Each number is 500 + 25 x the weight over its row's rms, rounded and kept within 0 to 999. Layers, rows and columns count from 0. Numbers have three digits each. The size before them is the row's rms in percent of the matrix's.

# layer 8 MLP up, 2048x512, rms 0.0515, rows 1308-1357, columns 320-383
075:513474469493503516482498532493500546513472467430461529512546486525498470512489523515470512481484563481460477503497473498472489487458457519518484483515510506510499490505545493513548493477492518
095:507462552500538510516526502541507481506554478461530526518511545497526512474533459529546487513481514462489478511507456524511518497506465502452447513480523475518506514547526502479534465486519520
098:483518513479497480506542496470545489529533493515501488511438493519502559571476501522507480493511504488503498501481535524544476507490520502503515432531529492453487512530492547511525492500518530
109:505476507509550565541474494497519509548498508487473538509475466510510518493514511492513550512526512487495513504516488520499476493457452469480513519514465509489479514500502552469517525433467549
099:506479470519520538539529471475491457493505507499483521472496508493417480549484562500499522488500491507530480503501453459542502502528474529457528442472506448491538505505507460473513514510509475
089:511527497493503472512546499518546512511482508477467537492506519490499533499495531485475513520489532504515537499471509535514535535457407501492536501496495528474506492469529507528503506528507546
107:543463481516518539491543475500579473517442508461486533488503468475537516500494497533527488506487499525516491490490490473499514528489497476490510460480498509531486495494561470468539492517525479
093:485477499547545508506485492510502468480534465509508521501517465528482481543527485504484469543513475538474504495486494505456477478482516513502478521485516502508493495471514508519526477468462501
089:506472514510489513417498488494486491557488562548484511508504466485503491537489508512514488463498517505515485504498511500514508513461494521545466485464494530477505540531537495522543496480495441
083:430485531501497510492550508506512498479510510513505514471519490467452516503452495464533496490510475494524504477499477461479505505515498516496540504532510534463469564492474527498520507468526490
097:498464505522468502465511477486495459464521478519514508464504471474491525525553490498515541541470467489503495507533484431489533513476502542498521513515490491517510545477467472478523464459544505
093:498530499528506512492490523520505485480487502445493505481460500510444498507488471465558531463500564502500532501478502504508453486492515487495499561490513488507480531524537520487539508450503468
105:495498507509483458501510551457503519489500479538511500472508473468481512463539494494484458515522477515529474492509518527428518505476535499499515502468501485464489519432478541505516492494545507
120:510509508498508443523483460513483496486526515496461523495451518501502552521460503543504549468562528535516502519471506492498500491492523487485512463516494520516480477523495491518521479507537504
102:531493499521462498506536489538474493495475500494501535483538519475471446532471502466482499541506489534501521497484528474499535500496504503487508484490561487479491473478489479517524497505482474
102:509512462530496503510489524493509510477523475549510551491481467476551500532494466481542468523486422527546470492518477506440442511525536510529561539531520477526479514460462496525517475510452495
106:497462495518518490456489549518517560507484471477449550509517501534528444508541518493467517493500507505525494505489457486490493520513503498469442491500513491479508553478497477550519485471503523
105:495510509505479510488516487492503510514457455519484534496517485507556471517491454537466532500514511538511493498487473533531477517478534507489513514499481499501499503503461533521512517485518515
102:514515544511477479500464490478518533490479448470475504513531514440468457521507531487480504492514535492492497437514422512554480521471505519556534482519475496472498523501501513481503447544523474
104:539470477545484498534487518505490512481523525457493500483520512480463532494504513493481499504543478511521466545478450522492458510510585471490487506523505486504491479470472494501537501511484543
103:507493456514499513523490495480527539529468513494481509450496517491506493476481514466507503509545496466518481481442525506482491427516523513457511509476453546503502515510523480513508488499494522
099:496535507539537509506483501472514475517528482530487540498493490509510492538450548503486493530536452512500483478484506468527530480517500498541496477534490491484492494517475512521488471498515488
095:486494503503503489476519514487516484499513484495516509476472498492469474505519508515499497478481502565508503543522540487469534510514501475502498518519466449493451499493487506499478506495520475
093:512475495532522433507517499509522489473512502490530493504471505469509499520479484529467534482512501528512476496527518483458517514518475510509494480524491478477463410499464478517494474519458498
101:471511476460495516494489507517479503476488496488509535512502475471497494513475507507492508490489524467472477461479480471469501517486487486496498491475460501505461468513500464509501489488501527
114:508508503476509522504450505482517480484509531519497523530507494515530415533526562533513552523493489531484463499517469519449499508478539489517453484465452508503482507486525530509509523491561514
098:485501502527529496514458497484551452486486491548495501480494518489525490472454490521476463503480489501508468510495551525527512474495472515508506478459511475480467509431482510470523513507537477
094:483533539486495529517492442474501502559494535542521499476503478497521486524484493498507502506516532482511500479483506492522495512491530531468465503478521457506478502488467520496487510500523511
095:517492473512493515508513509513465513481473497500454477525490464486521465522478508509509449513506523510526476558495561503490544503512538493504560529505489481485474511502510504572502484502517507
096:520520489524520520489506501465458511500471495456523516467531471495507523498443514450550498519547472483488501482500540514483511479530512473540487488544481484501479529479508471478485452443483486
098:483470519523547492507514505523483476438506512532520500467528516509496516498478482487527571484436529481492487536507541524510516526521487551519495500516505514521500558466508467521537512525469512
098:515545489507523531515534530462484537485502491489500501495536526446511490504492461546500492487501550487506534489486494512512496500500490549514470456498479493520470467540533488499458504481489505
088:506510555479481492516495492524493505522467479485519467493539492544478489518505508520448508511511501470563487542475480495500530460482496514531488504535513500510469501449522467516511467493490528
079:496468520495494471462503485507459523481532516486532490492518477510480500538463480487490545454505483497544472542499498513477462516499550498492496466469521494498477514485481523546489466478490517
100:481565514490483503532546461515498503529489475483493546512474421518487535519451520515490509509479554504520514483505476509518506514470499501499509517511509499492495494501482514537536477494487496
100:447545554494527497514518481462470517523437471508476516511480433518460451508487529515505488505499479512512491462460466482544465522521510514479529474528505530480502514487510483496546507492502506
086:503468522488528496510470476480472523533506527509481527525528517485517537489480495473426461516502488463570525476538484495521454509519557485551501509465502514493510541475475499463550475507506516
103:524515525533488497507481498508515520522495470503506498501529477509484442533492487494479495508474499432515496518498483529535458500495476508452505543507522511488481495521497521500507483466532505
109:536509498511491510494486532495530535486475510509498478474531472500479471484537537462471457499532479492482493517493476545480519495486478522497457518529502503492507556462488509506509510456503494
092:480491541489501501451460492562501491565527485490495512479451484511490452519488517474525513468523475465496487526501508539531504480548504492502485530481549482479526503567546513526532506513494487
111:502471488486486496471487526524536488493491469473539476544510520503465537528526500538505488479495508473511510487498479474483524497520511542550462499495513473460476482450483460500478519528521515
108:504481492469478493516524504518473476483483482505521521526495517502515468570471485514494489499474491486514492493523488496513530487521490534480488503501537529488461456453462534515503496504460547
103:487467467539525480504507504515473494517472518494507537515509497501500528519458518530503478484477454471496517498481517473490508495475509498503478513494434554480500503494483467476484506501485496
083:519462515468484484505491483503473549519516484464520513518505447492473463503469550435466494473509475505512526487505489524477479475522512460508433492515533481450469498468548488515490501510492523
094:466509496510520524502468498525523488527488512481527509484452480554503513490484492530488480528500506482493529521474513473497462509502491439535531492480484455477511484488529512516488501483521513
090:475508489483505514518506463481480513512522559452512515503497485476443518523538540491518500486480431520519501466493536527530491521507470476504511493547503511469464511511495465473531511506515525
099:535451513467507524470507539514491514468489513463508512507461461506482493520461511513523506525539485497534484423490471517442537467484476466524513526490501450527506498484423482512509469479513539
101:481543564521533523469497490513469482530506505504508495522456489523493491500456511521467491482524497457488498489497525458484490526531501458466498490529513496548488450496466539461533475487497510
114:495496506496516483492495544445548491510489516501492520478461487543478494552480516498489493491482468464485453464473510508535485547504473529504495482477470475484467527475465531506516502515494565
086:439489477516487561545470499459477489524460503486488510461494510567490510484464517550483527526512454495504499519511486468470483519450507551504503449528506515475472544479501516473514490485492501
# layer 8 MLP down (transposed), 2048x512, rms 0.0482, rows 1308-1357, columns 320-383
092:514517502500488508512450485507538507493473538501504477518474487503498516482488524535443479469482497503500475493484512484522480506493489516526504477459531512491499492499535503505731520451520492
093:492442498527473498503482542492495521487518521518506503453475550522490520458520471520492537496469483500474520498504523529513512495475510512493501513517490507490506529486562489521491491504525449
096:496470495465520486491507518493496473479514510505492470512491500502511528492509496500494484516512503483450479505480507517524518483527530497508469504518468516486524476499488521489547492462504533
105:477492508449485494525469517494466469498550511526504523529511495474482467519502452484501513473493517496558519484474527517500544496487504514518526498498512452485475539504463512519487467500503463
099:492527533452478505538487522551526472482536485481505488512508489525506480538527508511511508493467544487490555528494459543500496482505507518486497524491519483454471477486495543521496474439507471
094:503512527511521533481448485501481521490484495528490479547511530505504477506522576501489474483513487486505485543502483517478515507525455477497512473476519539474474513504508498469605512512493499
093:490503481456475491508475533502510512515489499542507502506499502527511491503500507467539512497496453508524534493516501503516523509475500454472464481504515518486497505510505503474534496512486461
100:495465497506514523508456483518525512495472508481476523476492501531524523528475485506453530524503506526507504500504519466513509540501500475486497505467533491481515473509526488451455473522489529
098:510484487481493533474506499513487517482489514477439480535469484544506490507523480539504495525500534519530486488513518478481500489516511528483497478511522481513545495547509509507486512466507542
093:471447501489502512523476512486488472471505490483469546496497450520510521549480487487547491493556530483480489504512545492503515560489517490488518507493490530506492478533506479493511472499523493
096:480469514479528504501505451503476512477483533465481509507500506515485474499473474510522508485486473470515534496519490514499501480523505472550542553495469472448491485556529470523499557516482467
100:476507491496513463497539484517501506452509438471476477480510503506447509504507494455515482451476519503493534498489509517535521485453489542489496532491493507500553506536539511497536479525493497
097:491519475470524527515516516469487470477465477507508486511482488506466465493502484522538492538511501478506537515486500509492496473489498484549513480479495541524546514525487522490500496476517470
120:504463483489468500493572497516555529515484510513524491542465490482509482505522456526531481517490508505538517483510488498517525487510506493490529506503502486519485427487509488533473479463478480
100:472512521527496501524478508522521487489525451492504489456524509493461495485441520482428533468511535513524499483498466499468521535497505497500497495491479497513484500514500514464442511517512481
101:488494494498537532518474482518535518522478511494517503546500483530523542536474496499557514579539508477531526489511528486542496503475532529500487515511571515531466489470503480525460503540483483
098:475517465527519473533485487563549518497507502510471506505482506516496453483510517495495521504546515512530477485475483527509500501534486482491470519481484491482560542513534519499506463508516496
097:511505471514506482491478521472525504511541449492496525532469468535533478520517483529471523478509482500488509486497471477507461556495499496526538521562479535474478503484503483486472501491522495
102:485499518508464502510487538489504499490520522478502472531474460542485503486484524477491508512542499519489520529501489488531549535473523502525484508508488489521533506484500447496503438510476472
098:539523493505516505538483530504491543520499510473531527484486523497485506492501472528471492506523526529518515528554483516448507463484474490496503464506471508504517492493485528488536561493490490
098:490487496488501494494529511487537479474529508455486479552523495517507505483452460499552540511460507520534471552484474561524541516500494488554458524541519503493511464484523523522514507480482498
099:520509490500451548501459485514464450512470476530510514514474498532507525539517519496471530522493501521485538489505475503538498481521541507512535504474510533524503489523466462469467497487533491
091:456516486493561482531485532495535498464540500473508503554502462494526465506513480505581472510474511479489511515486518538460496524514489466516476485541484479480455505532522526500470531512514500
092:518508455533432479498508549542467478484490475476520503526487513514482505509482473491462509562486495486509485464538548517475543533457539456544492508510485500522470462489552512489472490505503508
100:498490555531464506500525479538503511462506526493473463483490480516523475488426477475522472506498482517529553520495500501470519498474501501553505536535510470502537514494559495475500488505526513
101:554485526480488484493467500416460466494474510526507527529484508541527488512520500513509522482494472510480491479505483505521480496476495474483516460547445470468528508501490542537486529543548467
097:476481477498541512463479478494538513464498494500514482519497477511481473495514561522504516487509493511480468513511531510507472463516513531528461495505495500530497483489484504479507504496528508
096:475525497487504495508488442482532461475489514489522476512500488499531481502409484513513493502500510527497480470468471466498511542493513488540497521509507491479516526527490514520427505464512501
096:512514518514481468498503498484507474513467470524541467513527488491523504493487465510515482509486559477517496469503500515538506517465503466506497515479494548545520468514508498537547484522513524
094:518497475483536508493489482505473499450520485491533457453475488433471517481494519502484496495517454519499487499443463505494442458489528537531518513487534485503506480503530423476475494504488502
103:522512515484516488510505500472529490538487479467510491516501464505488451499492484553496453514540498488502498507491489518471497464510526459488517512518498496497522439515509537509453486462519508
091:480443455501506505464522545490492485503478510484488507513499480510535503512508548472497490517493476513499525492500527540530553471517526505523545501497506520471497487485488535465368479460503519
093:521476485487520507478497501482487511508476508535488508522502490533534522503529524516477486521480516478501474488487523515490502548523498481538477491539500534548498517484478509477443452479525487
086:493470490510519504509499529506514500501467498493481493475497528543491563495481487484491535541518465472483498554495488513475490504474541525544489472491513519510469470483494516506468472475545490
096:511488514513511513453501490483543514546448519490511555434463449482449461490473490505499516475500518484484503438473495511490464479497516537519507493459501463477518497493493511534512497515484475
101:480516552484458504514484488483497501510440497490455532492509487500512505510453515522473543499522480534524481512514503539500492545528505527505522475561480519453505523462497495490522500544530507
094:519511500524520510472501500549540502507501515525511518479523529533501525541457539545423525553466479473504475499486515492492510485517518500500456524508508482491520518534514495490521521488550487
105:502493475524524499499514501514516488535482534469490511494509471493455490551460519550498486505518502493505491511502472512510482538486517540495459507476514526469506476485476523537573493485524500
106:517500469509493496504522502486504525483503517547468525518524465522500504503503530507531475494499479483566522460506494490475486497517451477502478493531474496532517469506450519500534496453494513
093:502486436505494511541548515534493463508513518459519514512525483515473505497491487485524483521490503521484468473507526509513522470533517478503518466488491485481504509507515513496511500484490499
104:489499450495493465524491485545540466556529507508498479527476473503481521481503524453505517510515497495524525495515497512492477527522475487477519488529464508480487510486536494502449534521465499
106:542485465471481487534490479516490470524492507529505546513495474509507521493513495470506485470484526498516494443523490490457485479533528539492489511507530497498500456510498508451514493494489531
104:558525480462481513463514525548502495473511581544444502498527520512481531522441521496545502467508481510513500472509516535492474489467497484513516536474546500495499561538491510478519517508463487
091:485475493501571501501534505458500551510501485497497502551501510507514517489500498470508514488476515505483514495507481478521498482490545503506499472488539503493498511507512491504486495512533485
100:531476544511475524478504540511502486513542488515530480467511507448472486518481474530456551486489524520507486508499532500522498521509475469510509498492493485530507525502521503498510493516481507
102:520490484528532513489514520547492485426524492474485498484506494446555506495485448513518533470549510535524491522506504499545493493495516507477461525507499474480475504522502504514482479512520505
099:527486500474504497482539471479504499465471547519487498515482452506520501490507507525508490511492488484524536502502467504495551448502475465500514502513508483495527499483483547488415504534525450
098:526478525487527504499512467502494460535503480459505501465516456511505539482483504512476495467528465485507480491518534446506500465512530484479440488532490519539490493493468487489510482453507463
103:506518515468490493445499523498516516484515505482488505491498486525471490512525507504543525498494499480544524463498485511498518485474510505442514507528476514498550492490477525543432443447499508
100:517501513473496480507531490454507535511503504529497509513520472477480482524498498513463484438466510504542499451487496477488489506493452504502500508505499479460530508498513516521583501514510519